config.toml
num_hidden_layers = 15
hidden_size = 224
num_key_value_heads = 4
head_dim = 64
positions = "rope"
qk_norm = false
bias = "all"
doc_mask = false
Each number is 128 + 24 x the weight over its row's rms, rounded and kept within 0 to 255. Layers, rows and columns count from 0. The size above them is the row's rms in percent of the matrix's.

# layer 11 MLP down (transposed), 576x224, rms 0.0436, rows 54-93, columns 56-111
size [ 95  97 103 100 118 100 100 100 100  98 103 102  97  93 102  97  97 101 106  99 107 100 105 104  94  99  96  95  95 112 107  95  99  99  93 109 104 102  97 108]
[[109  80 127 128  95 136 125 114 110 110 139 146 116 150 110 117 133  97 111 159  89  97 110 106  98 106  94 108 145 134 168 123 154  89 141 129  75 145 112 107 108 117 139 152 123 149 170  92 152 135 107 118 115 139 108  87]
 [145 105 144  92 172 110 183 110 156 129 150 138 153 125 137 134 152  96 134 150 141 125 146 100 162 162 110 136 113 123 148  68 150  74 113 134 170 135 109 133 105 145 117 150 105 146 168 135 138 148 141 140 135 130 134 100]
 [106 152 142  91 131 143 151 158 130 122 118 157 104 155 149 135 109  95 116 137 118  80 134 125  91 125 125 159 178 108 141 130 125 145 161 108 110 143 108 113 179 131 149 111 144 115 138 144 156 110 136  97 175 119 127  67]
 [108 153 157 116 165  89 141 144 113 132 149  93 120 125  93 138 121 113 113 116 108 139 158 137 147 151 138  85 113 118 169 155 133 113 115 121 133 128 101 157 133  93 134  58 110 131 134 113 124 167 154 103  98 105  92 108]
 [121 133 131 134 127 125 129 100 116 132 143  76 111 132 125 158 147 156 137 145 107 107 138 140 142 104 105 116 109 102 149 138 161 141 127 108 177 137 174 148 141  94  97  66 119 124 173 163 106 138 159 103 133 120 120 108]
 [129 121 132 141 158 168 124 129 116 155 135  83 189 125 106 114 139 160 115 145 169 130  87 112 109 113 119  97 157  95 125 129 131 138 129 159 125 170 137 123 142 100 116 136 164 124 119 115  94 144 108 131 159 166 105  93]
 [146 138 110 125 102 168 129 136 106 125 103 165 127 177 171 140 148 128 121 168 157 142 162 132 150 150 118 101  94 152 128 150 101 156 124  59  79 131 151 123 125 102 132 136 157 121 158 128 126 151 180 127 147  78 108 131]
 [123 132 146 168 115 171 129 131 120 115 148 150 126 141 130 145 105 139 158  67 103 137 142 100 141 104 124 113 134 124 111 139 139 113 141 137 137 112 140  71  91 130 147 141 178 147 151 119 107 100 142 136 181 128  82 114]
 [184 115 122 153  81 155 112 115  91  98 133 123  78 154 111 100 120 139 136 140  97 150 162 132 110 128 141 185 121 147 135 111 115 136 135 114 118 155  99 152  70 124 131  96 133 136 118 153 143 119 134 120 162 123 127 102]
 [171 150 117 132 157 116  96  93 159 150 117 167 146 142 115 130 129 125 149 130 119 141 118 117 129 108  95 151 123 125 152 182 143 164  98 112 151 108 134 151 162 149 115 171 102 173 155  91 154 129 132 148 142 135 140 135]
 [143 104 115 137  97 111 121 115 141 144 133 119 180 110 119 148 168 106 152 178 166 104 100 166 142 140 166 101 134 109 149 141 147 155 116 160  69 154 137 128 119 137 124 151 113 116 147 157 124  83 148 133 134 123 119 148]
 [146 144 131 137 174 100 113 147 103 166 123 112  97 139 157 129 157 150 165 123  81 131 140 143 161 132 123 156 149 107 104 133 121 151 121 132 141 143 172 130 128 122 164 144 152 165 134 124 153 139 110 145 115 145 119 158]
 [ 99 123 139 134 145 110 140 135 127 111 189 124 109 156 161 166 155 152  94 124 161 130 116 164 123 154 147 135 142 154 155 125  95 147 136 137  73 116  99 146 137 138 136 103 138 133 141 121 118 139  86 142 134 161 113 112]
 [130 133 126 154 131 133  90 132  90 170 129 125 131 127 135 117 146 118 110 125 145  91 111 122 123 148 156 103 152 109 151 151 136 147 131 103 113 144 124 120 149 122  89  87 166 109 138 131 123 154 100 156 124 161 133 122]
 [138  85 142  93 121 119 135 157 131 171 120 101  74 129 143 148 147  63 155 136 135 127 127 125 146 111 142  97 126 126  89 126 105 108 158  80 108 118 145 141 117 134 151 132 119 113 138 152 146 103 107 159 140 141 139 100]
 [149 139 102 142 121 104 138 107  92 176 114 141  98 132 146 116  86 115 141 138 125 129 117 173 130  92 140 141 134 139 131 130 126 126 115 116 128 155 131  97  90 132 108 107 128 166 106 101 147 131 141  99 124 123 131 165]
 [118 155 145 123  73 172 127 110 101  97 125 113 131 119 112 142 108 138 117 141 154 132 113  73 113  79 148 106 148 130 128 154 145 143 143 113 117 154  76 104 134 133 130  99 199 123 174 178 123 148 138 153 127 128 116 129]
 [114  84 152 143  82 150 147  99 136 124 137 159 202 137 159 132 151 108 161 154 117  81 104 135 124 140 113 112 147 104 170 131 126 116  99 111 142 122 129 159 116 155 161 110 130 113 145 115 106  97 133 119  86 139 119 148]
 [147 132 142 176 138 147 138  67 102 123 122 125 138 134 108 106 105  95 164 168 164 122 138  99 108 108 118 126 107 149 151 124 165 135 115 119  83 130 122 128 106  87 145 169 172  94 165 168 151 153 148 167 132 125 122 135]
 [137 136 148 126 162 172 114 122 134 108 150 136 174 166 167 134 133 136  88 137 106 125 128 155  66 139 117 151 143 137 117 100 148 121 108 122 131  96 179 112 106 151  93 143 138 117 125  71 124  96 132 141 139 122 139  85]
 [116 137 140 112 165 123 161 141 136  96  92 145 156 133 122 149 156  59 133 127 122 142 117 124 135  88 143 113 130  95  74 125 128 120 149 145 152 122 107 144 119 104 104 125 120 114 180 110 118 142 111 104 108 112 104 167]
 [120 140 131 151 144 146 139  97 119 153 143 106 139 148 138 104 137 127  74 150 145 142 108 165 125 135 162 124  94 145 119 128 129 133 131 126 156 118 158 140 122 150 135 136 103  95 131 141 150 140 104 145  99 110 102 126]
 [ 99 148 130 170 129 161 102 118 141 151 124 139 152 125 135 115 131 164 129 101 116 140 135 148 117 138 131  82 151 163  93 129 122  87 113 120 105 136 142 139 142  97 148 155 120 153  85 142  74 150 101 145 143 133 139 126]
 [140 141 131 146 201 153 164 143 120 139 104 112 126 115 125 109  82  97  95 110 126 135 143  78 100 121 123  88 157 146 119 130 130 145 118 125 152 130 167 142 143 151 156 115 135 161 103 162 140 147 162  88  83 156 167 140]
 [138 124 136 142 118  77 132 132 140 164 149 107 120 135 133  86 179 148 143 123 122 146 128 126 181  90 103 126 130 125 136 117 163 128 110 136 135 142 102 134 112  92 138 105 100 103 175  89 127 137 173 121 131 130  97 164]
 [101 108 156 148 102 157 141 122 123 111  95 124 146 118 164 141  96 137 134 120 131 134 127 150  73 122 130 153 119 111 110 131  88 100 155 101 134 167 144  94 132 104 115 155 155 163 158 147 114 140 111 131 105 115 172 116]
 [114  93 139 142 150 135 125  97 137 149  88 144 130 120  86 109 173  95 150 132 127  92  66 115 124 153 114 141 143 154 134  86 129 137 123 142 156 104 102 107 110  66 112 124 141 133 103  95 149 139 142 166 137 132 150 138]
 [151 137 154 186 111 141 121 147 134 141 149 163 146 103 114 114 145 150 137 120 105  98  98 141 129  97 137 131 150 126 133 125 122 124 163 106 130 142 105 125 137 105 145 155 132 149 140 138 153 100 117 103 119 152 159  83]
 [136 103 103 155 110 145 142 137 147 128 168 114 122 144 126 140 128 114 126 101 134 156 168 177 174 151 122 110 111 145 137 161 110 152 102  81 154 135 126 144 140 171 111  48 102 126 130 124 101 147  99 113 165 166 138 152]
 [196 139 129 180 142 140 111 122 132  85 124  66 128 108 165 119 147 114 132 127  87 164 120 101 124 155 141 161 141 117 145 122 113 146 162 138 139  94 141 117 141 113 102 192 117 135 165 160 134 127 142 115 144 123 153 135]
 [ 97 123 142 110 125 134 151 141 135 124 131 124 119 108 116 144 104 163  84 131 101 143  91 117 113 151 156  99 140  76 112 113 133 127 109 143 146 109 136 117 132  82 120 135 104 119 165  72 111 137 148 151 106 118 103 147]
 [112 121 117 132 128 114  90 122 130 125  96 121 102 138  98 130 131 153 104 145 169 112 134 131 103 115 117 143 176  99 114  92 123 142 155 106 138 120 142 111 144 149 136 145 109  73 158 113 141 130 136 131 127 106 147 127]
 [135  92 117 103  99 149 120 110 109 168 131 119 154 121 142 126 115 103 147 134 180 170 103 143 123 108 104 118 146  78 112 117 126  92 117 100  96 115 147 172 143  80 114 118  97  99 183  98 123  98 139 123 116 120 103  85]
 [ 91 136 124  93 158 138 107 126 128 113 150  91 144  84 131 157 118 126 122 122 118  78 104 128 125 121 133  73 131 111 151 159 107 114 115 110  93 185 124 129 137  72 142 108 162  66 136 119 160 137 119 124 149 133 136 116]
 [113 124 142 139 110 179 126 127 119 163 163 106 131 112 145 132 134 123 140 131 133 128 142 108 196  98 148 131 146 116 149 123 158 134 129 103 121  99 196 127 120  89  97 116 137 147 173 159 156 131 169  82  84 116 107 106]
 [116  83 111 156  97  89 118 162 139 123 133 122 112  89 120 127 124 107 137 149 163 136 138 118 137 133 125 118 120 142 129 149 129 135 109 110 160 125 130 118  93 112 147 118 133 153 144 143 105 119 120 111 133 112 156  93]
 [126 132 137  97  91 131  90 118  87 183 130 166  96 134  64 153 101 167  87 165 106 106 167 151 119 130 139 119 137 115 110  81 125 131 145 124 130  91 139 163 122 131 131 132 164 158 156 106 145 154 142  99 153 142 129 110]
 [123 115 140 157 114 136 127 103 160 145 125 128 125 159 151 156 143 165 191 124 131 123 108 125 142 114 156  92 148 141  74 145 154  92 141  71 123 131 124 124 143 155 134 124 110 146 128 108 168 142 117 102 121 128  82 119]
 [156 123 115 125 111 117 153 119 184  65 126 135 141  96 125 164 113  96 150 164 133 139 128 126 137 115 111 107 132 117  96 140 149 128 113 102 140 147 113 138 146 124  96 102 141 121 123 154 100  90 122 124  92  94 131 129]
 [113 159 101 127 126 110 158 157 111 106 117 134 121 176 154 127 144 158 145 125 104 153 128 160 162 156 154  94 147 163  69 129 112 100 130  89  71 138 159 168 129 139 140  69 126 113 136 115  52 143 150 105 138 142 169 150]]
# layer 11 MLP gate, 576x224, rms 0.0693, rows 55-94, columns 56-111
size [ 98 108  87 121  99  97 100  98  98 107 105  98 101  95  91 100 102 108 101 109  98  96 103 105  97  97 100  96 111 103 101 102 101 100  95  98 108  95  98 109]
[[134 119 102 132  87  81 149 143 116  90 161 171 114 131 156 149 170 114 108 121 130 145 124 138 164 159 120 156 132 118 128 122 132 132 108 159 121  95 108 163 137 117 142  96 146 103  92 115 164 139 138  98 119 132 173 125]
 [137 176  99 113 113 125 151  99  99 181 119 134  86 149 139 113 136 131 126 112 158 138 147 141 164 128  89  97  99 137 116 145 155  80 131 151 116 145 162 142 161  96 104 137 147 115 119 123 150 130 151 163 140 137 144 109]
 [ 97  74 197 138 131 115 143 156 121 125 130 113 136 118 151 128 130  82 151 105 128 154 116  65 102 160 174 123 140  64 124 135 147 126 115 128 118 158 109 145 105 101 162 108 155 150 144 114 123 151 152 133 125 114 131 102]
 [113 143 160 131 135 166 127 119 121 116 147 148 146 104 111 118 122  82 171 120 159 119  81 146 106 134 142 129 121 104  97 105 135 109 152  84 111  64 106 117 102 145 164 174 133 198 113 109 144 118 108 100 143 159 148 163]
 [141  97 128 154  61 129 127  84  90  86  93 108 112  98 123 130 112 144 149 120 145 163  80 104 114 111 133 116 116 143 115 146 157 149 118 102 128 139 130  53 134 139 168 141 126 111 119 168 118 134 142 102 156 126 160 131]
 [121 115 108 142 100  90 152 106 164 124 165 135 106 148 144 124 146 159 147 145 139 120 145 140  91 125  76 113 108 143 134 117 147 163 120  54 140  78 163 116 125 112  95 155 133 145 156 137 123 154 112 102 147 115 128 108]
 [ 73 149 138 145 117 111 125 156 141 161 106 165 112 141  90 116 125 113 138 127 152 109  99 129 136  73 112 177 151 124 169 125 138 106  89 161 159 136 130 108 117 144 125 126 126 133 128  97  98 130  99 138 135 151 111 157]
 [138 148 148 161 143 139  88 159 134  83 158 106  65 111 164 149 105 141 150 121 100 184 129 169 137 128 128 153 183 107  98 128  95 177 125 133  97 119 147 148  68  87 106 117 100 147 117 140 118 118 169 135 162 168 131 116]
 [ 76 130  88 129 109 123 111 133 161 123 142 112  88 105 136 109 142 121 115 108 117  99 121 149 128  96 107 125 133 136 156 126 134  97 115 105 140 117 173 147 157 129 114  79 130 144 101 113  93 137 105 103 118 139  72  97]
 [121 123 181 129 150 151 116  94 162  90 120 123 140 127 164 111 159 149 120 154 115 145 156 123 139 154 133 104 155 142 123 100 103 102 115 153 132 122  94 143 166 144 148 103 130 137 151 126 139 100  91 109 140 138  62  91]
 [109 106 143 163 126  98 123  63 134  91 115 109 129 123 100  89 133  80 119 138 168 142 148 103 151 112 112 101 139 175 101 167 128  85  91 160 121 136 143 127  80 136  78 112 157 112 160 172  98 171 132 119 111 163 141 106]
 [114 116 142 139 153 114 119 104 123 160 109 128 145 149 106 140 126 146 165 123  93 117 129 115 121 149 113 147  94 130 114 142 121 135 134 128 110 130  99 117 165  94 120 142 174  98 154 156 132 104 113 179 144 191 142 126]
 [156  84  97 161 135 168 142 113 118 135  93 155 131 122 132  96 156 113 159 138 108 114 163 129 121 127 137 136 114 109 122 155 127 155 118 124 111 142  97 107 129 161 126 147 141 139 120 138 159 151 102 143 124  90  73  73]
 [102 142 149 125 136 126  96 121 138 134 142 156 136 119  83  88 138 112 123 118 144 116 139 105 102 128 121 132 106 118 148  96 129 151 114 153 114 158 104 138 192 140 139  77 126 132 139 161 138 128 148 141 183 141 115 132]
 [141 114 138 142 116 163 122 136 181 117  94  93 107 112 125 139  92 129 111 137  93 122  88 130 136 145 154  99 139 130 116 147 108 127 144 120 134 113 168 138 112 142 102 119 113 133 154 162 130 142 102 154 148 126 141  93]
 [ 58 151 114 133 113 129 142 132 106 144 123 142  97 108 155 120 151 117 139 119 143 133 130 139 116 128 127 134  66 116 124 123 102  99 125  82 117 145 153 129  86 149 146  97 100 104 129 107 103 104 110 109 130 126  92 149]
 [153 144 127 156 150 106 120 186 107 120 123 129 161 125 148 110 108 139 122 121 162 111 114  99 137  94  94  93 159  69 152 133 115 117 151  98 115 148 119 146 119 123 134 101 114 113 114 147 130  93 124 156  82 147 137 137]
 [ 93 123 143 113  99 115 135 180  85 103 128 112 119 126 139 134 147 125  77 130 110 127 137  92 114  96 127  84 129 138 203 123 120 116 125 138  73 132 118 127 145 175 153  82 137 149 156 129 119 162  81  93 140 102 155 110]
 [113 137 157 129 129 131 143 145 152 125 143 122 109 101 129  79  95 136  78  98 114 111 118  77 141 124 176 125 165 141 113  94 166 115 108 145 106 131 120 164 132 132 148 152 143 124 106 111 144 132 120 156 100 147  80 114]
 [146 131 129 146 122 134 108 137 166 148 144 163 116 156 112 118 148 121 141 138 117 126 160 121 121 121 133 108 114 122 184 105 133 139  98  99 138 170 157  87 132 150 155 125 108 132  93 102  97 128  92 124 128 143 143 112]
 [123 134 165 111 141 138 106 105  87 131 173  92 155 139 117 110 144 145 120 106 151 100  87 161 127 150 144 143 147 151 115 113 143 110 159 100 177 147 129 132 141 158 104  98 123 116  54 155 129 141 132 130  95 100 117 131]
 [152 132 127  95 131 142 136 145 149  95  97 104 115 113 106 121 122 134  84 193 108 141 124  96  97 171 130 158  86 155 129 145 147 221  97 112 165 149 146 131 108 117 111  71 131  88 133  87  88  98 109 144 123 115 119 114]
 [120 119  93 115 125 136 152 143  90 116 167 145 133 144 164 120 128  92 131 127  80  98 144 111 114 117 135 172 178 103 131 111 126 155 185  99 138  99 173 129 153 140 160 128 189 134 149 134 155 129 117  98 129 143 109 141]
 [132  97 112 113 152  53 128 132 111 134 141 123 124 123  81  89 121 143  85 125 134 122  88  94 118 111  93 166 124 139 100 144  91 114  72 137  65  98 126 124 108 127 114 102 137 119 132 146 122 101 121 132 118 121 147 122]
 [153 147 140  86 115 118 147 165 107 145 159 175  77 142 116 141  95 156 129 138 101  70 159 128 115  93 135 160 155 123 150 163 128 154 154 102 151 125  96 114  95 128 117 159 132 133 130 115 122 105  92 179 114 106 128  96]
 [142 142 111  74 125 135 155 113 135 111 139  75 152 117 153 133 115 133 120 144 168 144 120 123 156 116 164 115 122  75 131 148 126 123 135 129  87 144 128 134 170 140 139 157 139 125 139 171  85 115  97 121 121 148 112 114]
 [102 159 133 100 143 137 102 103 102 148 142 134 128 141 111 128 136 128 134  91 111 121 182  56  95 123 126 125 102 122 140 134  75  86 104 137 170 144  77 128 128 162 132 146  86 149 119 156 129 128 118 142 134  80  89 151]
 [113 131 130  98 133 132 155  76 126  89 116  84 125 127 150 128  71 165 147 130 159 137 167 124  93 168 169  85  89 169 119  89 151 197 106 122 138 109 147 112  92 158  99 122 144 141 179 175  91 184 115 139 125 132 113 124]
 [141 117 119  95 125 149 145 165 142 136 154 110 129 134  98  85 130  98 177 167 129 157 115 117 141  87 135 121 139 122 141 113  75 141 143 143 161 160 141  99 136 141 151  85  93 119 149 108 147 156 136 145 101 131 143 125]
 [140 153 133 124 101  77 102 135  92 120 109 145 149  92 127 153 142 149 119 144 129  76 141 121 179 118 140 123 111 133 159 127  88 118  99 107 138 134  90 186 151 105  83 132 138 115 136 101 122 126 105 109 169  83  67 124]
 [133 157 130 145 114 133 139 138 109 118 136 167 117  93 132  98 136 140 173 173 137 104 141 124 120 133 133  86 116 145 136 147 172 157  81 170 135 126 154 111 154 113 110 144 140 141 123 112 154 135 144 185 141 100 131 166]
 [149  96 114  97  54 162 132 167 116 182 148 132 165 119 104 161 132 125 135 118 145 143 161 149 145 109 145 151 127 109 124  79  85  82 141 123 107 111 101 129 138 117 145 159 137 154 134 143 124 156 168 125 124 156 122  91]
 [ 77 144 141 186 160  93  83 122 131 164 107 115  61 147  96 156 108 113 148 123 140 146 106 133 143 129 147 142 117 179 106 156 169 154 121 115 140 105 155 129 127 133 101 147  91 150  93 148 133 170 157 119 117 153 112 145]
 [123 137 130 118  92 115 140  99 158 128 157 139 124 113 132 191 155  99 155 124 152 165 160 107 182 106 149 137  71 122 121 179 115 174 116 132 123 121  83 125 129  99 155 117 112 138 150 111 126 143 162 130 134 158 141 119]
 [126 120 131 130 112 142  92 131 165 148 118 150  72 131 126 134 122 164 137 135 160 110 142 145 124 116  93 157 150 152 165 140 120 114  87 149 149  92 104 162 154  95 149 133 116 108 126 130 124 172 150 152 168  90 127 170]
 [104 181 177 165 154 143 148 130 146 157 111 132 141 107 116  59 162 131  99 112 126 160 113 115 113 137 134 140 146 140 168 110 132 176  93 111 167 145 138 103 149 115 113 119 113 111 118  74 152 134 137 106 110 122 130 109]
 [125 133 119 109 112 121 116 112 182 151 165  96 126  98 143 165 133 148 160 124 108 114 115 141 104  98 151  84 134 154 130 154 114 125 138 110 107 148  96  91 109 100 137 152 135 148 159 151 147 136 120 109 104 117 153 119]
 [117 134 127 143 152 160 115 137 141 151 140 107 156 149  99 109 160 148 126 105 164 135 146 134 111 137 128 169 171 112 135 168 144 142 113 139 113  74  87 168 168  75 167 104 120 113 163 138  88 130 104 130 109 125 104 126]
 [125 100 148 145 136 160 134 128 132 123 137 137 121 115  92 171 142 102  77 125 130 116 108 123 131 142 101 137 143  96 160 168 138 116 116 102 123  86 145 116 104 119 152  92 114 123 150 131 210  89 126 129 154 115 106 114]
 [157 119 104 135 111 153  88 137 186  85 121 142  90 135 117 163 131 141 104 102 153 110 106 126 141 132 156 159  71  92 153 137  79 133 118 135 134 124  63 125  97 139 153 122  87 120 152 133 130 104 129 143 122  93 106 143]]
# layer 11 MLP up, 576x224, rms 0.0752, rows 55-94, columns 56-111
size [ 97 104  93 121  96 103  99  98  98  99 103  90  94 103  93  96 100 100  98 105  96 103  96  95  95  98  98  95 117 106  97  98 102  94 111 103 102  95 100 113]
[[135 177 148  93 103 137  84 133 110 124 122 133 167 127 163 131 124 159 123 149 127 146 129 134 144  67 127 132 114 136 130 135 117 100 127 145 155 123 132 143 170 123 113 177 145 116 104 141 108 140 182 125 127 148 198 144]
 [151  84 144 105 117 121 137 101 124 110 111 144 113 155 120 134  93 164 160 122 117 166 138 110 128 144 116  98 137 134 128 152 142 159 157 129 121 166 139  74  93 151 141 106 114 117 119 153 105 163 144  99 175 116  82 119]
 [156  95  81  96 133 142  94 151 139 132 108  83 149 115 120 131 133 152 109 123 152 150 134 127 127 105 150 180 153 124 124 134 107 114 119 106 120 144 147 114 136 141 100 177 154 106 119 188 141 107 111 133 141  99 116 141]
 [142  68  95  90  87 161 164 122  98 103  77 129 141 141 130 165 122 147 123 129  94  81 149 111 124 145 134 107 158 156 131 144 101 128 128 112 114 173 125 121 128 130 121  85 112 128 149 125 130  89  83 144 144 142 126  87]
 [172 133 135 177 155 122 134  79 146 126 152 112 142  95 145 133 136 141  99 101 156 198 132  95 112 149 143 123 156 114 110 136 129 149 151 134 144 140 146 160 112 152 135 101 145 132  90 109 144 133  83 149 113 122  96  94]
 [121 137  99 198 117  84 143 122 113 107 115 147 131 112 162 100  93 163 110 150 115 137 127 160 136 120  94 149 123 139 185 161 109 122 125 138 130 122 128 117 118 112 105 120 129 130 152 120 143 174 120 132 126 121 111 142]
 [129 149 138 135 152  83 119 144 125 132 178 159 116 150 121  98 104 115 157 126 142 132 121 133 140 128 158 120 154 131 142 139 140 111 129 106 125 159 152 114  77 158 174 155  89 144 176 122 139 121 110  94  89 112 102  96]
 [102 146 152 109 177 124 131 135  91 154 111 164 121 156 116 114 139 106 144 138 132 125  83 129 159 109 139 156  80  82 145  84 113  83 144 138 135 162 146 159 122 109 133 134  80 120 126 158  98 117 146 147 135 163 141  99]
 [151 140 131 145 104 137 134 124  83 129 174 154 121 164 120 136 114 133  94 138 117 108 150 124 129  88 105 186 123 158 196 140 109 173 128  90 140 116 135 119  93 141 112 121 141 131 165 132 138 114  94  94 126 132 123  93]
 [126 103  98  94 160 128 131 130 135 111 140 125 141 161 117 128 111 115 119 162 111 146 147 147 146 173 129  91 115 113 128 173 133 163 162 122 168 105 110 107 135 126 120 161 107 112 128 108 124 133 135 157 127 106 139 124]
 [115 195 135 110 115  98 136 138 130 129 102 164 192 100  96 132 105 106 106 136 159 104 131  89  96 188 107 139 112 159 120 134  61  97  82 154 113 157 123  96 126  95 120 160  94 112 156 126 116 129 102 116 123 100 116 102]
 [ 76 147 145 110 124 139 123 116 127 178  98 144 112 175 101 114 112  98 136 127 103 127 142 132 112 130  86 149 150 139  89 168 156 126 129 112 163 126 102 144 124 137 127 124 147 119 105 138 139 125  90 119 162 191 112  89]
 [120 111 107 110 150 132 149 148 151 134 118 132 120 120 120 121 135 122 119 112 132 104  97 138 151 115 164 177 105 102 128 123 120 124 122  68 107  78 109  81 108 152 122 125 112 123 144 129 131 158 125 124  97 135 202 148]
 [115 110 114 116 116  99 136 133 151 104 119 130  65  94 103 143 160 103 138 132 108  83 119 133 147 119 194 113 146 134 172 127 109 124 160 118 104 147 130 124 139 101 120 100 116 128 125 130 142 191 123 147 134 135 118 120]
 [135 127 153 101 130 144 132 186 157  86 150 112 128 155 106 140 135 139 116 100 107 114 138  88 118 149 150 111 110 133 160 104 104 109 143 148 109 112 119 140 169 139 131 154 133 111 145 150 101 105 108 118 144 134 109  80]
 [ 90 182 106 122 113 149 107 108 112 105  81 123 138 154 177 186 134  80 119 133 139 156 119 124 128 111 129 128 153  97 139 135 142 129 159  87  97 123 126 110  89 138 127 129  98 116 123 101 108 154 131 123 133 152 134 136]
 [113 159 144  91  95 137 122  99 145 131 122 123 147 113  83 136 142 116 138 121 155 130 106 156  80 101 165 123 177 132 157 139 176 155 109 115 163 132 124 115 135  79 143 160 131 154 110 146  78  80 164 143 155  72 156 153]
 [122 116 114 142 105 107 108 107 115 115 110 126 138 107  92 142 131 143 113 101  97 129 117 126  78 162 184  92 148  82 148 137 100 144  96 155  84 129 120  59 122 132 144 168 136 136  81 151 128 111 160 141 129 115 164  80]
 [142 179 132 153 132 135 137 103 136 101  91 115 153 142 102 120 101 137  81 157 130 106 117 126 133 179 100 161 156  91  98 141 101 165 146 128 104  79 163 128 110 138 134 169 113 128 134 141  87 147 101 127 163 139 125 158]
 [106 152 159 139 144 128 159 117 145 140 153 133 116 107 132 123 109 118 151 107 143 164 111  91  70 115 122 136 136 160 150 131 145 107 159 143 127 121 105  96 134 162 133 143  89 111 117  98  86  70 135 125  97 148 163  79]
 [103 145 133 167 124 107 119 159 115 170 107 184 146 110 158 130 130 106 121 130  94 125  87 134 104  81 137  92 107 127 113 104 163 130 107 131 121 128 128 123  96 103  70 144 105 156 160 162 153 114 122 113 118 122  91  80]
 [120 114 165 112 132 127 166 138 170 136 120 104 150 132 140 129 129 161 127 167 172  98 137  93  94 138 111 128 126 120 133 115 132 121 158 117 109 140 163 135  69 139 165 124  77 138 150  78 135 115 156 142 131 117 156 122]
 [ 89 127 116 118 141 115 146 130 119 123 143 130 151 110 137 141 101 148 184 114 129 155 108 138 124  97 148 101 132 128 134 124 150 131 127 113  85 132 147  79 141 148 104 137 161 138 109 137  99 122 159 132 103 140 142 121]
 [129 119 174  89 111 153  93 144 118 160 145 102  98 130 107 102  97 191 116 134 179 110 182 105 155 113 131 125 115 145 147 136 136  69 101 113  77 157  98 117 113 147 115 122 160 132 113 111 125 129 117 168  69 132 100 111]
 [126 125 125  86 189  91 128 111 109 117 127 150 131 126 133 137 150 111 138 117 102 129 129  81 158  95 148 114 175 116 122 139 136 154 177 135 147 154  97 151 137 142 150 104 101 153 135 105 123 106 123 172 151 128  95 118]
 [146 161 109 155 105 149 126 127 101 124 162 118 105 120 123 129 105 177  86 131 104 126 171 152 111 171 108 155 119  66 131 134 141 111 128 114 117 154 153 139 142 158 140 158 176 164 141 169 136 151 139 104 122 121 144 105]
 [133 118  86 147 149 141 168 112 134 112 104 103  90  93 114 151 153 110 172 121 133 153 135 153 141 171  68 126 152 171 114 126 138 104 108 111 154 178 160 152  80  98 147 113 131  96 128 127 116 129 139 143 116 106 157 165]
 [172 130  95 104 177 115 131  90 150 130 117 142  95 148 146 137 114 128 107 118 144 121 101 108  68 169 124 193 148 134  94  94 125 151 110 110  97 133 119 114 109  85 125 143 181 136 106 138 131 141  97 134 121 158 162 116]
 [138  96 112 179 141 107 104 135 133 100 104 128 155 111 127 116  92 116 126  97  91 119 168 116 120 135 181  92 164 137 146 112 145 131 133 108 126 170 102 126 134 151 114 147 134 139 130 108 136  91 133 117 131 113 109 103]
 [156 164 128 134 136 140  97 147 152 161  92  99 188 138  94 154 109 150 149 120 129 100 152 148 111  94 143 111 151 129 145  85 145 157 129 136 118  81 121 145 110 109 131 143  96 123  88 120 133 147 172 102 150 114 165 114]
 [126 112 123 142 127 133 120 123 122 154  96  89 141 124 166 108 175 117 127  91  79 147 150 114 155 118  96 103 168 100 144  82 141 132 129 163 141 145 119 118 111 119 162 102 134 190 147 147 129 105 137 121 135 129 125 148]
 [139 112  90 108 184 151 106 126 112 137 156 145 137  83 122  85  97 124 128 117  91 107 145 142 170 132 130  94 121 143 147  94  99 133 146 126 154 151 132 108 151 133 123 120 164 136 112 156 144 158 115 106  87 158 150 172]
 [124 113 122 119  90 146 152 149 128 121 141 129 104 155 154 114 156 164 127 102 115 160 193 123 120 151 134 154 134 123  86 101 155 108 160 125 169 120 174 105 107  92 148 176 113 140 145 111  76 163 190 115 149 186 142 123]
 [151 122 148 101 133 143 116 144 135 134  87 147  91 160 114  99 113 126 111 133  86 124 126 165  75 132 165  89 152 122 106 103 112  97 110 170 114 111 111 168 130 147 124 137 152 147 106  86 100 123 101 160 108 181 164 128]
 [160 144  81  92  97 137 113 140 118  82 138 123  78 128 143 112  91 131 111 151 132 143 117 120 134 159 144 137 159 125 168 126 122 102  97  79 117 112 145 167 117 139 113 128 145  92 129 146 139 109 144 119 127 134 126 111]
 [131 109 149 107 158 132 142 105 118 112 130  99 175 166 122  91 121 127 137 167 115 154 173  94 159 126 148 141 160 136 126 123 139 134 146 131 181  94 155 119  88 139 133 113 150 127 146 136 108 103 149 142 139 143 128 116]
 [112 138 130 157 119 216  80 101  89 127 113 147 175 119  98 135 154 130 122 103 132 160 106 168 123  80 164 113 112 101 138 183 121 121  91 131 135 124 146 123 115 155 131 108 134 136 130 153 137 105 129 100 112 114 142 108]
 [128  98  95 132 148 141  88 136  87  97 102 154 147 136 109 107 101 144 132 148 157 124  74 110 117 162  87  95 169 150 109 115 163 141 167 190 145 133 162 153 178 144 153 144 124  93 122  98 131 129 174 153 146 138 150  80]
 [ 86 121 141 108 119 120 153 149  89 163 140 170 134 101  91 175 139 147 115 144 161 152 147 167  98 133 134 118 114 130 138 143 154 125  85 136 117 121 128 152 154 131 144 131 122 129 125 177 148 132  60 153 164 106 130 101]
 [119 132  79 123 138 124 158 113 165 139 105 135 123  93 123 135 162 128 101 153 118 127 116 115 126 132  87 107 117 153 138 106 104 149  97 107  96 132 136 132 109 129 124 124 132 148 145  92 123 104 149 118 117  68 145 141]]